config.toml
n_layer = 11
n_head = 3
d_mlp = 512
activation = "swiglu"
norm = "rmsnorm"
norm_place = "pre"
attn_scale = 0.0884
extras = ["learned residual scales", "capped logits"]
batch_tokens = 16384
dataset = "wikipedia_en"
Each number is 128 + 32 x the weight over its row's rms, rounded and kept within 0 to 255. Layers, rows and columns count from 0. The size above them is the row's rms in percent of the matrix's.

# layer 4 attention output (transposed), 384x256, rms 0.1, rows 109-127, columns 192-255
size [109 105 110  96  94 103 100 109 100 102  94 107 108  98 111 108 115 108 106]
[[153  90 144 144 147 116 100  99  95  76 199  78 111 127 118 145 102 119 113 174 160 134 100 146 109  65  91  90 180 101 199 127 106 137 153 145 144 116  73 163 139  81 120 115 180 159 101 143 114  93 105 113 109  98 107 102 166 136 139 132 102 135 116 164]
 [139 121 111 158  86 123 104 154 154 114 138 171 145 110  80 133  99 101 111 181 112 117 104 139 110 161 127  86 101 193 163 119  94  89 135 178 179 144  95  92 160 178  83 120  92 149 154 125 139 126 162 113 163 153 120 133 135 131  85 128 163  64  99 152]
 [108 116 117 127 156  76 141  71  86 103 131 120 108 129 196 107 103 184 100 135 162 123  96 113 164  97 124 114  73 181 157 129 126  84 120  94 103 125 152 136 138 129 103 151 111 164 174  91 138 116 139  71 161  94 123  96 149 178  96 114 156  97  92 152]
 [123 139 144 122 154 116 124  71  83 131 106 132 125 147 208 107  70 120  72 110 161 142 162 146 146  48 113  84  67 131 100  97 120 123  89 129  85 126 113 135 145 155 120 106  95 103 122 132 176  96  60 133 147 132 139 140 113 124 153 104 103 191 156 143]
 [ 92 148 182  97 120 212 114 154 191 134  97 111 118 111 114 162 110 198  87 128 149 123  93 144  90 114 131 150  51 121  68 117 142 100 146 136  89  96 126 153 179 136 109 173  86 162  88 136 114 107 147 128 189 132 107 106 172 127 142 111 163 107 126 135]
 [137 103 130 126  99 143 144 151 126  99 154 180 164 219 158 126  95  93 136 151 131 126 127 157 143  97 120 128 174 189  98  93 135 134 176 103 105 124 114 140 132 165 124 100 113 123 159 128 137 135 110 126 153  95 143 105 147 132  86 145 134 163 177 142]
 [109 154 113 154 156 151 166 119 113 149  84 122 128 132  88 210 118 148 192 119 106 206 115 113 116 129 108 120  98 129 115  75 185 161 131 124 118 173 103 119  81 128 123 131 152 109 107 143  84 139 136 126  95  98 144  66 166 111 114 147 138 132  80 145]
 [179 131  93 113  47 146  81 120 131 188 185 117 152 111 103 147 129 116 122  71 111 109 125 150 118 127 131 132 156  84 122 157 135 132 119 187 150 169 153 146 105  82 115 190  78 173 104 129 158 115 122  95  73 104 138 127  97 159 140 140 137  95 149 129]
 [127  92 139 131 126 148 164 115  79 108 131 167 140  82 174 110  73  42 148 148 130 107 177 116 131 181 164 183 136  92  79 118 147 153 168 102 192 136 168 171 125 173 134  94  75  90 122 109 127  77 104  94 126 104 133 133  92 100 145  90 152 107  87 112]
 [ 94  98 147  19  91 116 119  95 108 167 163  88 117  91  83 111  90  83 124 144 119  98 105  95 130 159 146 129  61 123 112 103 170 128 113 121 113 145 105 181 130  87  83 213 138  96 160 134  75 125  84 100 137 104 157 164 116  88 163 173 121 164  73 124]
 [188 179  88 159 185 125 154 119 115 141 117 170 137  96 140 136 182  97 135 130  65 157 177 156 121 113 145 127 141 138 113 111 124 197  75  96  66 185 142  89 100  63 131 167 161 131  75 128 127 195 148 162  35 121 124 129 128 106 156  71 146 147 164 136]
 [ 40 138 125  83 104 169 163 165 160 164 117 130 112 145 144 157 110 148  90  80 135 175 129 157 101 214  83 140 117 116 108 110  98 143 154 162 105 120 158  86  80 117 150 117  73  90 120 153 128 117 102 144 114 134 145 131 103  92 122 132 147 127 114 163]
 [114 131 127 108 106 133 137 159 149 137  64 193  93 121 130 150 142 166 165  60 185  95 134  99  87 105 146 116  97 112 159 111 124 175 138  94  90 160  87  93 120 106  84 127 172 117 132  43 113 133  93 122 141  89 113 101 161 154 121 146 128  69 148 192]
 [ 86 135  67 146 106 166 125 110 120 114 142 135  84 145 140 109 163 165 120 166 137 114 179 140 108 133  92 108 112  99 129 145  97 133 143  76  36 112 120 119 180  93 164  76 125 189 112 147 127 137 120 137 126 155 122 102 138 157  92 110 149 204 133  99]
 [154 130 125 128 128 130 156 174 132 121 147 122 134  60 157 190 126 132 106  65  90 131 110 106 163  82 149 107 140 173  98 161 152 119 127 147 168 111 167 129 135 182  47 118 194 137 132 122 171 108 134 178 107 142 134 121 146 158 112 106 126 101 149 154]
 [114 117 148  78 170 196 100 172 116 133 118 112 128 141 169 168 163 129  97 131 132 144 147 149 122 101 130 143  69 180 126 197 111 135 150 141  89 156 178 132 128 151 115 141 205 108 127 159 122 128 157 169 119 101 210  91  95 113 154 115  81 101 110 159]
 [198 152 145  91 128 105  99 108 151 112 123  80 125  83 114 118 138 153 101 144  84 150 110  46 126 103  80 158  96 159 117 133 146 181 136 131 118 122 122 105 143 172 130  87  97 112  83 160 117  83 131 124 113 103  98 189 108 117 126 133  92  86  91  62]
 [137 163  99 170 113 137  81 139 139  82  78 120 131 112 114  86 146 128 121 129 102 145 116 128 115 105  99  27 206 147 196 124 116 131 130 127 126 148 100 105 124 107 132  85 112 127 154 199 143 163 131 213 159 128 146 116 113 105 109 175 162 120 135 128]
 [137 129  93 108 136 100  87 174  83 143 108  55  93 133 143 119 137  84 151  99 110  84 146  91 158 121 140 138 182  15 119  90  71 130 129 189  87 102 161 134 112  70  65 161 114 137 112 124 131  90 109  47  89 108 145 114 139 109 135 151 127  99 108 123]]
# layer 4 attention value, 384x256, rms 0.163, rows 110-127, columns 192-255
size [109 109 101  95 107 103 104 106 100 101 109 110 102 115 110 116 106 111]
[[ 84 160 176 107 179 189 125 156 104  90  72 117  85 118 168 179 156 111 127 131 156 160 187  64 148 157 157 147 194 150 129 117  82 185 157 158 124 142 160 183  80 170 139 187 116 121 175 132 123  59 137 172 126  54  93 164 123 200 139 178 118 160 111 109]
 [162 116  81 130 143 158 119 108 128 160 136 130 164 122 155 149 131  63 145 167 126 108 207 147 158  52  95 107 195 105 193 178 132 127 101  94 161 126 100 143  93 123 160 130 166  95 141 126 167 109 144 161 127 148 103 189 157 134  98 135  84 123 154 124]
 [150 110 110 165  86 146 149 117 147 199 108 127  86 132 121 126 143 126 141 162 145 124 148 116 146  87 138 136 211 115 141 142 124  35 105 145 150 100  93  87 161  89 107 131 164 116 112 103  95 204 102  99  79 112 124 154 154  87  77 110 100  48 117 167]
 [111 112  59 142 178  92 198 104 199 119 123 108 174 147 130 191 123 137 123 121 160 132 107 201 177 113 191 169 175 205 112 159 195 128 159  98 160 152 149 152 101 188 120  64 199 111 143 161 143 133 119 155  72  93 167 190  90 136 145 113  49 148 148  91]
 [177 126 113  85 120 131 109 166 140 155 148  78  99 158 169 106 131 120 130 109 244 128 102  77  61  96 165 127 126 153  80 159 109 118 150 119 139  89  89 100 111 111  94 147 134 120  55  89 124 147  77 123 101 178 141 117 121 148 117 163 198  99 100 161]
 [188 133  98 129 137 108 117 100 131 130 146 123 120 112  68  43 172 128 116  93 147  95 158 106 173 127 150 143  95 159 154 116 113 122 165 129 124 147 174 163 181 153 100 118 117 112 101 161 220 144 196 136 157 195 157 139 116 106 138 120 122 145 135 152]
 [ 72 169 101 122 148 135 174 123 103  98 112 152 135 156  74 133 100  99 158  91 165 156  98 149 179 189  95 147 122 121 161 104  99 156 101 127 151  97 141 174 183 212 136 121 109 126 140 168 107  82 117  68  67 101 121 152 152 157  83  98  97 142 142 164]
 [ 88 138 147 159 191  99 183 121 113 144 124 135 169 127 137 110 158  76 106 154 139 117  77  95  96 131 130 110 140 137 129 130 145 127 140 119  88  96  56 129 146 156 147  53 104 150  82  77 122 137 101 147 125 115  99 118 136 124 126 136 122 114 124 153]
 [192 125 133 113 132 160 118 147 109 115 155 123 102 132 101 118 105 125 126  77 134 117 131 156  86 113 130 146 158 147  82 123 194 195  80 153 174 113 136 140 124 128 192 115 123 119 162 108 166 119 190  95 164  78 161 145 152 133 128 140  55 128 131  95]
 [141 143 117 180 112 124 119  95  95 122  93 112 113 123  78 173 141 139 162 105 129 138 138 119 100 112 111 130 114 117 186 160 123 181 193 144 148 155 216 176 162 146 165 135  55 142 133  61 160  81 142 135 138 174  79 112  83 124 165 173 151 119  81 105]
 [146 135 154 219 135 108 114 117 143 117 125 153  63 108  73  77  86 157 111 148 144 144  78 169 139 152  72 153 162 144 112 169 150 101 165 127 166 107 140 149  85 118 125 189 121 175 103 148 109 124 107 128  98 118 117 105 127 134 189 110  96 161 112 168]
 [174 124 134 141 161 148 173 166 145 125 158 141 255 124 160 125  77  61 133 141  74 158 155 117 170 127 145 168 152 159 119 100 197 138 151 123  40 110 127 161  71 201 101 137 100  98 106 161 101  97 162 147  85 119 122 143  97 120 120 122  95 117 127 155]
 [ 96 100  85 121  33 122 170  46 114 139 140 150 161  88  77 115  65 132 133 125 150 119 133 166 124 151 108 140 107 154 134 155  76 150 192  81 115 110 117  64 114 185 117 172 138  82  55 131 104 178 132 151  89 101 136 123  72 147 140  72 163  61 142 197]
 [126 123 139 137  53 121  94  87 140 134 141  84 161 156 143  92 149  87 179 115  83  51 148  89 120 105 131 129 160  91 149 128 131 216 120 127 151 115 109 188 114 145 112 110  65 152 154 121 174  36 159  56 113  83 114 145 151  99 158 133 149 143  90 109]
 [146 133 149 115 109 102 197  95 131 198  76 164 110  90  97 127 108 167 151 113 136  84 147 130 155 105  88 112 111 107 105  84  95 188 144 122 160 121 114 189 130 119  99  96 100  81 139  88 115 119 122 114 105 119  94 146 195 141 153 112 118 161 119 124]
 [177  82 115  95 133 131 161 165 154 170 132 116  87 160 146 178 159 159 100 131 188  85 166 135  96 168 157  69 121 199 134 105 145  94 152 115 185  62 108 153 103 170  98 134 150 106 118 109 160 115 113 128 133 122 123 103 118 109 148  47 118 102 158 168]
 [143 101 149  96  98 177 167 172 158 120 107 170  85 147  42 123 160 152 129 103 167 109 108 117 149 134 122 151 149 139 134 143  72 180 117 127 160  97 179  84 150  91  95 135  96 180 114 143  68 116 181 128 155 111 106 153  95 172 129  73 196 111 158 167]
 [167 117  77 131 134 184 178 131 134 100 116 186  87 145 142  90 152 164 150 122 166  63  89 135 130 151 105  87  90 173 175 180 139  98 145 121 168 148 132 140 149 163 153 116 134 156 143 106  84 119  88 106 213 124 166 106 126 153 113  54 137 172 172 133]]
# layer 4 attention query, 384x256, rms 0.174, rows 128-161, columns 192-255
size [105 103  97  90  87  84  88  90  91  93  84  98  89  91 106  93 101 103  93  90  95  96  91  93  84 111 103  91  93  86  96  92  93  95]
[[160 122 160 155 183  94 121 193 134  93 155 106  92 183 101 144 100 123 150 124  31 161 101 166 127 147 120 124 175 100 169  98 146  89 148 147  81 134 105 162 158  77 107 125 161 154 126 123 126 148  91 141 113 122 105 109  66 128 153 117 113 113 103 121]
 [ 80 150 139 117 186 141  88 150 159 100  84 165 126 129 114 183 127 114 104 114 119 131  99  96 174 121 134 178 156 100 132 177 135 135 119 119  81  56 105 115 131 109 147 161 135 119  74  89 118  75 183 131 132 139 178 121 115  95 174 152  87 112 160  92]
 [151 171 109 174 117 113 131 123  98 157 119 119 117 195  71 129  93 109 114  33 115 154 194  98 179  83 129 140 166 149 111 153 111 118 205 164 106 163 112  77 159 120 139 100 153 143  94 111 109  79 131  89  79 148 137  73 113  91 138 146 126 113 110 124]
 [107 121 131 134 141 181 108 113 151 222 127 130  99 126 221 143 125 159  81 160 164 108 125 139  61 109 109 139 132 176 138 159 113 162 108 138 122 145 116 131 132 157 126 103  91 134 138 125 113 148 159 142 158 140 132 140  69 153  94 122 138 113 112 135]
 [135 111 111 105 121 112 139 149 122 113 143 125 137  83 119 114  95  92 133 108 186 157 151 117  88 128 184 135 139 171 121 127  89 151 142 122 122 108 222 177 106 138  97 117 136 116  81 162 138 116  83 154  88 142 127 138 158 187 102  68 120 172 134 128]
 [ 89 148 139  76 117 169 106  69 138 127 128 106 117 160  86 111  85 130 193 200 167 178 170 125 146 131  39 112 192 159 150 117 152 182 146 176 153 130  64 158 184 131 160  59 106 130 121 135 129 159 121  83 121 131  95  97 106  91 121  80 111 169 145 159]
 [120 163 146 132 132  50 143 167  63 161 136  81 158 110 123 137 115  78  87 113  83  93 145 119 112 117 172 125 214 106 131 131 101 126 145 209 133  98 138 103 133 156 124 107 205 142 137 132 170 112 115 156 101 117 142 100 142  99 171  95 138 108 149  92]
 [125 171 130 162 188  87  97 167 142 148 142 175 116 114 113 111 132 129  90  94 123 171 176  72  79  91 147 132 128  93 152 166 139 132 113 198 108 154 114 127 146 146 142 109  67 149 105 117 157 121 187 144 125 106 118  90 134 117 110  89 174 112 173 124]
 [115 139 111 105 124 104 152 110 152  83  65  59 194  96 155 135  58 165 121 126 140 150  54 113 124 123 116 109 151 156 167 173 122 122 104 118 135 130  99 136 151 104 151 108 125 165 135 120 181  95  91 150 164 140 153 130 137 151 144  89 106 164 198 186]
 [144 141 133 156 139  67  99 191 143 130 116 122 134 112 109 133  85 111 138 170 131 157 132 161 137 142 139 121 153 147 156 117 120 136 156 120 105 177 107 112 192 157 114 177 114  71 155  95 159 124 131 156 133 155 174 131 102 131 191 112  43  85 121 163]
 [120  78 164 118  84 163 146 106 118 149 169  72 124 116 134 131 186 160  63  62 129 154 144 160 133 130 152 117 140 124 112 174 149  95 164 160  90  94 157 136 126 110 174  74 118 178 105 160 127 193 164 125 111 105 117 112 116 118 101  96 110 117 108 132]
 [107 144 121 101 138 103 129 158 150  89 115 107 178  85 160 108 120 119 128 144 132 144 141  92 199  81 113 106  95  86 128 145 157 149 112 171 121 127 118 140 118 186 151  94 156  68 143 159 164 241 182 127  92 188  89  64 116 115 144 154 125 102  80  87]
 [ 58 122 132  94 130 108 123 216 108 132 176 111 137 165 152 164  71 169 115 135 101  84 107 170  85 124 103  97  78 177 108 117 114 131 108 119 172 109 102 121 102 128 130 173 120 144 125 175 132 143 170 108 173 146 131  85 126  96 149 123  89 157 142 153]
 [143  87 114 111 146  87  55 119 111  90 128  62 105 144 117 185  95 133  89 110 152 155 137 134 115 169 191 159 114  78 146 132 128 121 188 135  77 104  99 114 147 130 103  75 137 146 174 105 114 145 138 150  83 138  97 132  79 134 117  99 142 161  77  59]
 [141 153  98 135 159 127 123 117 178 130 129  85 124 100 137 113 116 217 214 116 111 176 175  83 147 117 127  79 153 124 132 118 132  98 151  99 123 107 140  96 133 120 113 137 148  88  95 144  76 168 101 132 160  91 116 182 153 166 133 111  78 190 104 170]
 [149 121 100 134 140 121 145 107 178 152 162 110  92  98 143 153 106 144 111 116 135 137 132  91 107 115 175 108 118 166 141 130 105 145 131 119  85  93 116 161 113 129 118 149 165 113 117 143 190 207 168 157 132 147 146 112 106 143 164  97  66 147 167 185]
 [ 81 127 121 129 169 111 169 100 144 127 151 190  97 148 147 155  87  87 108 125 130  72 145 168 169 135 162 130  82 167 167 130 147 160 120 149 170 191 131 139 130 163 206 124 140 130 114 112 115 113 144 136 106 112 114 220 132  71 104 177 132 132  65 134]
 [145 207 183 204 152 140 178 152 134 142  79  78 145  70 168 130 141  82 145 149 149 124 121 169 151  49 150 155 112 125 127 122 146 122 120 128 153  71 124 171 142 113 144 133 159 161 149 160 122 121 151 148 132 141 107 125 162  81 144 138 129 161 176 155]
 [146 144 128  90 115 114 173  89 192 173 109  81 156  97 128 134 177 182 147 149 125 170  94 116 130 124 110 142 109 186 173 131 162  98  88 143 121 133 142  83 125 110 120 170 123  54  85 117 141 162 156  78  91 145  82 116 193 130 106 143 148 185 135 154]
 [155 112 108 108 153 132  77 115 140 125  75  75 142 112 100 139  83  80 201 187 111 148  92 101 147 118 164 122 118 172 111 134 119 222 129 157 186 123 123 149 165 125 164  85 118 152 125 133 124 114 138 140 115 159 121 133 188 115 115 124  96 161  94 165]
 [124 150 106 127 140 125 165 108 135  96 157  95  92 188 124 114 116  70 121 146 157 126 129 149 131 131 127  93  76 186 118 149 162 189  88 110 117 124 113  69 111 153 154 185 136 138 125  90  78 158  92  85 132 128 107 101 183 130 150 118 134 105  60  86]
 [158  91 144 110 135 127 137 102 117 155 205 102 148 192 100 101 174  72 116 102 123 136 132 140  56 155 137 140 132 138 139 118  95  71 141 123 134  89 109 125 188  73 130 127 208  54 100 137 155 146 137 106 123 148 155  97 143 147 112 133 162 112 112 135]
 [122 138 143 123  76 209  78 101 146 166 136  81 130 205  94 174 132  89 104 100 134 184 186 128 177 114 100  91 114 126 104 105 140 135 123 109 126 191 117 105 135 143 122 164 140 121 110 182 137 109 121 102 184 121 145 104 113 113 137 190  95 119 128 170]
 [204 116 118  63 183 108 131  99 139 153  99 140  97 140 124  95 158  55 113 151 179 100 185 141  74 128 101 139 183 123 155 129 122 110 116 172  78 132 144 197 125  99 123 158  88  88 169  92 164 135 173 134 175  96 160 151 148 135 131 170 112 146  90 134]
 [135 143 116 159 123 168 101 130 133  92 104  94 173 134 143  95 166 136 114 126  60 138 116  97 103 115 140 128 166 146 171 139 101 146 177 141 116 112  98  94  85 135 166 115 100 106 146 181 136 143  87 102 127 141 133 181  55  78  97  97 153 120  99 112]
 [ 90 148 127 175 188  81  83 125 169 158  94 130 184 134 206 118 131 169  93  93 134 140 127 120 120 123 159  83 132 160  90 111 222 117 103 155 104 149 172 165  56 178  69 125 125 146 119 158 124 171 152 161 160 109 150 139 112  93 104 131 123 123  96 109]
 [138 157 136 119 169 129 179 120 155  94 145  97 102 149 117 144 124  89 208 170  95 103 211  57  98  74 145 147 174 161 113 132  97 124 117 118 114  98  98  91 129 137 171 127 140  67 141 155 143 128 136 105 154 101 132 106 138  79 131 114 128 186 160 119]
 [137 135 149 139 183 113 126 136 165 168 109 140  84 151 151 166 204 128 153  28 178 119  54 169 140 123 137  98 130 143 122 167 197  99  98  88 148 106  77 131 149 107 101 125 132 133  93  92  90 170 112 103  82  88 129 122 106 152 110 147  79 106  84 147]
 [121 101 148 127 124  70 150 161 187  99 110 153  81 169 120 114 127 137 191 154  40 178 112  97 231 137 127  72  89  89 139  90 177 178 130 151 179 152 115 155  62  95 165 118 121 143 106 156 126 115 135 179 118 147 178  92 204 100 165  73 161 167 170 145]
 [ 87 156 120 164 137 149 215 144 154 102 117 116 107 151 128  76 105 158 134 135 129 175 141  91 120 143 109  66 158  91  86 142 135 177 136 161 124 173 148 181 133 124 191 100 152 108 122 138 124 141 120 133 133 139 145 140  84 125 151 128 107 163 147  95]
 [128  84 102 123 127 116 128  89 172  81 148 121 118 143 144 213  93 110 135 133 170 160  84 108 127 109 171 105 224  94 118 176  87  83 104  98 130 162 102 151 131 126 116 145  95 127 132 147  87 121 147 136 108  92  91 134 143 104 156 127 117 145  99 120]
 [140 152  93 128 135 113 114 119 166 107 129 124 101  80  99 121 149 126  79 117 146  77 175 105  58 102  93 178 109 155 163 128 160  84 141 101 168  38 115 128 184 121 102 117 105  91 179 159 168 171 121 117 159 135 131  65  70 126 118 169  96 158 110 115]
 [129 128  99  99 100 134 119 111 107 164 117 139 119 119 103 180 113 156 214  87 121 119 105 143 116  58  92 124 152 154 107 132 177  63 146  97  74 103 101 128 142 138  70 152 127  56 155 112  96 128 156 120 172 111 178  93 131 118 146 175 159 174  84  88]
 [172 104 131  73  94  63 119  89 140 119 166  94 121 124  68 102 136 102 105 115 131 131 120 111 156 134 142 133 194 126 211 147 124 130 137 163 108 159 167 144 136 171 177 106  95 165 118  73 126 112 132 127 193 158 125 121 191 132 137  92 167 132 107 140]]
# layer 4 attention key, 384x256, rms 0.162, rows 128-161, columns 192-255
size [103 111 102  96 105 100  97 101  97  97  98 103  98  92 103 101 101 107  97 102 101  94  98 101 103 106 105 100 103  91 101  92 103  97]
[[140 154 121  79 109 154  60 126 122  84  69 155 153  69 156 119 121 109 158 114 150 123 159 104 120 113 122 133 131 165  86 114 120 177 151 152 102 125 163  91 155  95  81  81 126  95 128 142 128 142 129 149 141 124 141 108 112 146 129 183 188  63 174  56]
 [115 179 132 170 146 137 138 157 109 164 151 166  99 142 132 164 105  60 152 158 151 167 158 150  85 169  93 150  92 117 118 131 154 157 102 127 126  95 165 156  76 151 152 119 122  99 119  85  97 106 109 146  66 127 104 140 150 110 188  79  83 105 134 202]
 [154 103  88 164 142 127 174 135 163  85  82 111 158 157  74 126 146 159 107 194 126 126  90 110  97 122  98 128 117 128 137 134 106 181 125  95 123 122  94 127  76 149  89 147  96  70 127 148  86 125 134  99 138 133 125 103 164 166 182 146 192 104 144 128]
 [ 76 106  98  89 156 122 105 137 128  99 137 124 176 194 143  97 140 200 111  92 147  63 160 112 159 165  55 113 127 101 108 154 105 109 204 141 137 114 165  82 144  90 133 131  97 149 110 110 140 145 108 170  39 168  91 165 149  77 182 147 125 106  84 112]
 [ 91 114 162 180  87 146 105 117 123 116 126  93  82 101 104 106 157 158 165  82 197  95 155 105 128 112  98 111 147 115  92  85 112 101 108 151 127 171  93 146 106  75 138 143 163 132 149 134 110 140 107  60 195  69 117 154 155  58 204 150 164 180 118 134]
 [ 80 131 127 210 142 123 113 141 147 172 110 149 137  74 147 181 134  21 146 160 130 164 123 175 127  92 144 134 113  65 116 118  86  95  58 108 143 153 153 155 167 120 110 171 119 138 135  63 112 157  98 108  41 142 112 168 125 142 100 165  85 184 118 112]
 [139 117 144 167 147 142 166 138 108  87 151 184 102 129 140 136 155 185 166 114  50 154 139 120 146 117  91 188 134 129  99 106 130 140 159 117 123 114  95  70 157 148 120 107 103  70 150 156 154 160 113 122 161 148 165 111 152 107 137  94  99 164 176 156]
 [ 86 123 120 142 124 133 114 125 136 115  93  63 164 108  95 158 162  78 143 112 137 135  75 126 122 106 131 101 149 102 163 112  86 132 175 183 133 114 103 163 138 117 140  85 149 129 120 131  80 113 154 105  94 148  62 137 155 124 135 144 124  93 112 143]
 [ 91 110 119 122 125 106 116 146 117 152 158 123 158 166  96 167 149 148 198 103 110 162 100 170  68 125 188 110 147  99 187 125 124 165 117 120 179 122  76 162 140 126  77 154 145 114 140 115 119 113 114 110  88 125 116 111 133 107 154 104 124  96 102 121]
 [146  86 145 163  96 129 240 101 133 153 135  97 127 165 153 163 161 103 118 181 135 128 190  92 113 140 176 105 133 139 182 180  94 152 135 161 172  93 161 120  66 110 116 115 196 151  78  77 134 121  98 139 184 117 106 181 148 115 130 122 132 112 127 101]
 [113 109 106 116 103 138 108  84 165 165 111 139  78 147 148  44 113 168  74 119 145  67  98 106 138 156 136 142 126 100 116 152 135 144 143 122 147 133 108 137 111 180 146 109 144  60 154  56  82  80 134 127 128 183 131  77 170 120 116  71 162 137 163 131]
 [ 98  50 136  69 250 145 113  76 148  58 122 122 173 110 125  97 123 102 133 127 120 139 168  80 106 163 150  93  94 110 191 102 134 128 182 112 110 134 170 158 128  73 139 168 164 150 114  78 106  81  89  56 149 128 140  94  87 106 141 100 125 144 164 139]
 [107 103 120 147 116  91 137 131 136  88  64 135 131 141 114 178 167 106 126 104  90 131 205  68 195 123 185 134 117 136 117 137  49 117 146  92 116  72  66 118 147 124 103  98 110  64 106 169 130 128 100 117 125 135  91  75 106 148 130 116  95 108 118  98]
 [151 121  96 148 108 161 152 160 129 121 115 132  74 155 154 112 115 137  85 174 123 137 165 176  90 130 121 124 193 146 137 110 165 178 137  83 223 131 138 185 115  62 138 156 102 109 154 103 131 105 123 158  75 165 190  94 140 180  85 147 153 107  95 126]
 [113 133  48  95 184 138  90 120 132 122  92 115 104 200  62 128 120 166 121 153 103 173 151 105  87 178 193 136  78 151 124 121 116 188 136  92 148 162 122 158 132 100 135 172 159 185 103 110 123  99 139 106 153 148  83 110 136 142  91 149 107 149 135  92]
 [139 100  85 112  72 143 124 177 132  64  57 168 149  63  66 133 121  89 126 126 121 158 186  91  98 122 104 133 112 142  88  92 102 170 146  85 125 120 133 140 121 162  80 145 125 195 103 107 154 129 133 130 115 139  83  95 112 155 146  82  71  72 154 127]
 [120 117 193 210 113 119 172 138  97 123  79 137 110 138 141  96 108 137  93 131 135 146  84  76 122 172 204 142 120 190 191 139 124 118 136  85 168 138 154 170 123 113  53 158  83 109 121 174 121 102  83 137 108 157 139 156 120 145 133 135 182 123 117 115]
 [124  83 102 125 109 173 117  82 152 154 140  90 111 146  95 158 148  75  90  90  81 137 120  86 153 155 108  44 141 133 100 139  80  89 116 174 117 123 111  87 113 125  97 114 184 129 133 102 119 103 124 121 133 126 119 160 221 113 122 137  86 135  70 143]
 [141 107 113 193 122 115 121 157  81  74  50 138  84 181  72 167 139 113 126 154 142 144 179 179 118 240 133 112  95  74 139 154 136 148 141 157 148  99  94 145 159 141 118 145 138 116 154  90 117  55 159 180 171 122  89 122 127 158 125 123 110  87  57 121]
 [119  89 174 183 101  98 152 167 172 119  83 115 153 128 134 167 188 101 135 144 151 127 116 159  99  93 131 118 170  93  61  87 129 115 165 128 118 129 121 124 143  99 139 127 153 140 191 208 164 128 122  83 149 140 184  84 113 202 123 188 148 138 160 146]
 [161 133 148 134 187 217  80 141 100  19  95 129  83 122 106 166 173 106 103 118  91 121 118  98 123 149 150 183 118 160 121  78  87 169 144 140 149 156 142 107 125 154 156 116 128 104  80 163 107 173 114 127  93 185 142  98 101 169 139 126 144  80 146 160]
 [ 96 145 100 112 106 162 121 170  89 174 116 189 156 103 169 106 120 141 159 104 124 146 110 190 178 103 117 148 121 104 176  91 127 144 141  55  97 162 155 110 107 176 130 157 128 120 148 140 160 138 156 109 195 148 166 128  55 130 140 106 130 116 167 255]
 [108 173 162 170 138 156 147  81 142 151 122 134 107 134 144 115 168  92 129 101 139 105 113  99 137  60 170 156  58 151 166 145 157  79 130 106 122 141  95 156 171 116 108 150 149 160  97 105  73 149  99 161  94 144 127 125 136 179 114  98  81 123 106 118]
 [139 187 140 196  95 164 140 164 141 149 128 117 124  80 144 175 148 153 166 122 149 161 123 115 178 151 166 165 109 103  96 188 128 126 183 187 146 172 133 131  72 149 166  85 134 156  69 120 111  68 125 103  92 155 188 110  91 101 114  98 110 179 191 158]
 [164 165 138 105 111 130 147  96 130  78 153 129 141  96 121 148 110  81  80 158  89 136 153 132 108 142 113 144 143  96 109 110 104  93 118 130  75 101 123  91 157 141  92 110 156 116 115 139 150 105 154 181 134 141 133 147 156 132 167 131  31 120  82 131]
 [100  91 164 178 147 128 110 136 124 122 187  99  91 123 177 146 138  84 131 186 154  64 151 134 209  89  85 183 145 144 137 133 102 166 155 132  87  85 110 129 123  79 117  90 133 151 217  93  99 124 104  47 139 111 117 104 171 132 122 107 110 105 121  78]
 [159 126 104  96 109 123  89 129 111  54 153 174  90 141  96 124 128  64 111 127 111 130  96 168 180  96 146 126  94 134  64 131 170 109  60 129  64 105 147 108 108 143 103 138 162 123 147 146 185 114 137  93 148 123  82 135 142  71  65  97 160 101 119 157]
 [ 60 126  95 116 153 115  90 105 172 200 160 154 146 136 152  88 124 181  84  77 112 143 122  77 144 110 134 175 105 145  84 146  67  93 171 212 141 111 117 142  99 146 113 116 139  91 157  90 100 138 135 108 158 158 137 145 180 121 151 146 123  96 168 143]
 [174  76 135 126 141 109 112 108  74 101 103  66  87 129 102 109 131 103 155 102 119 159 111 154 174 129 108 167 127 119 108 176 150 155 131 164  64 109 157 150 189 131 129 139 141 166 126 149 131  98 141 108 128 129 142 150  94 177 122 159 145  85 169  79]
 [128 100 150 100  79 145 102 101  62 105 113 154 123 133 143 107 109  69 142 134 137 168 109 167 149 148  89 169 102 119 127 138 129 104 139 152  92 141 133 159  68 138  60 185  94 134 106 114  86 204  87  84 107 126  93 109 138 109 138 132 154 100 140 118]
 [ 68 102  62 152 107 123 104 149 191 127  99 170  98  77 152 143 119 125 111 170 123 120  97 113 123 107 101 102  81 114 128 131 141  98 195 129 126  52 133 119 127 162 119 150 127 125 119  78 128 141 124 136 114 173 118  63 148 161  97 129  94 132 121 121]
 [126 138 164 109 128 140  72 107  96 132 156 116 121 110 101 108 108 212 154  87 108 187 144 140 109 164  85  75 124 153 150 114  65 168 124 157 142 119 158 158  79 149 168 110 176 143 116 138  92  89 213  81 145 166 198 101  63  47  43 120 133  71 139 175]
 [ 82 130 115 130 165 168 106  86 163  82 160 113 110 101  93 119 106 100  67 147 109 160 127 119 132 162 132  83  79  94 135 156 115 160 136 126 113 109  73 117  88 133 211 167  70 155 150 142 143 112 116 126 101 168 119  99 122 154 139 119  67 180 150 124]
 [184 119 147 158 168  91 128  42 126 123 148 128  91 145 135 153 111 125 170 143 171 171 150 109 143 126 232 135 130  98 135 177 117 136 199 135 160 160 121 111 100 148  89 120 113 123 107  83 125  60 101 140 113  92 124 115 132 144  80 103 117  68 139 136]]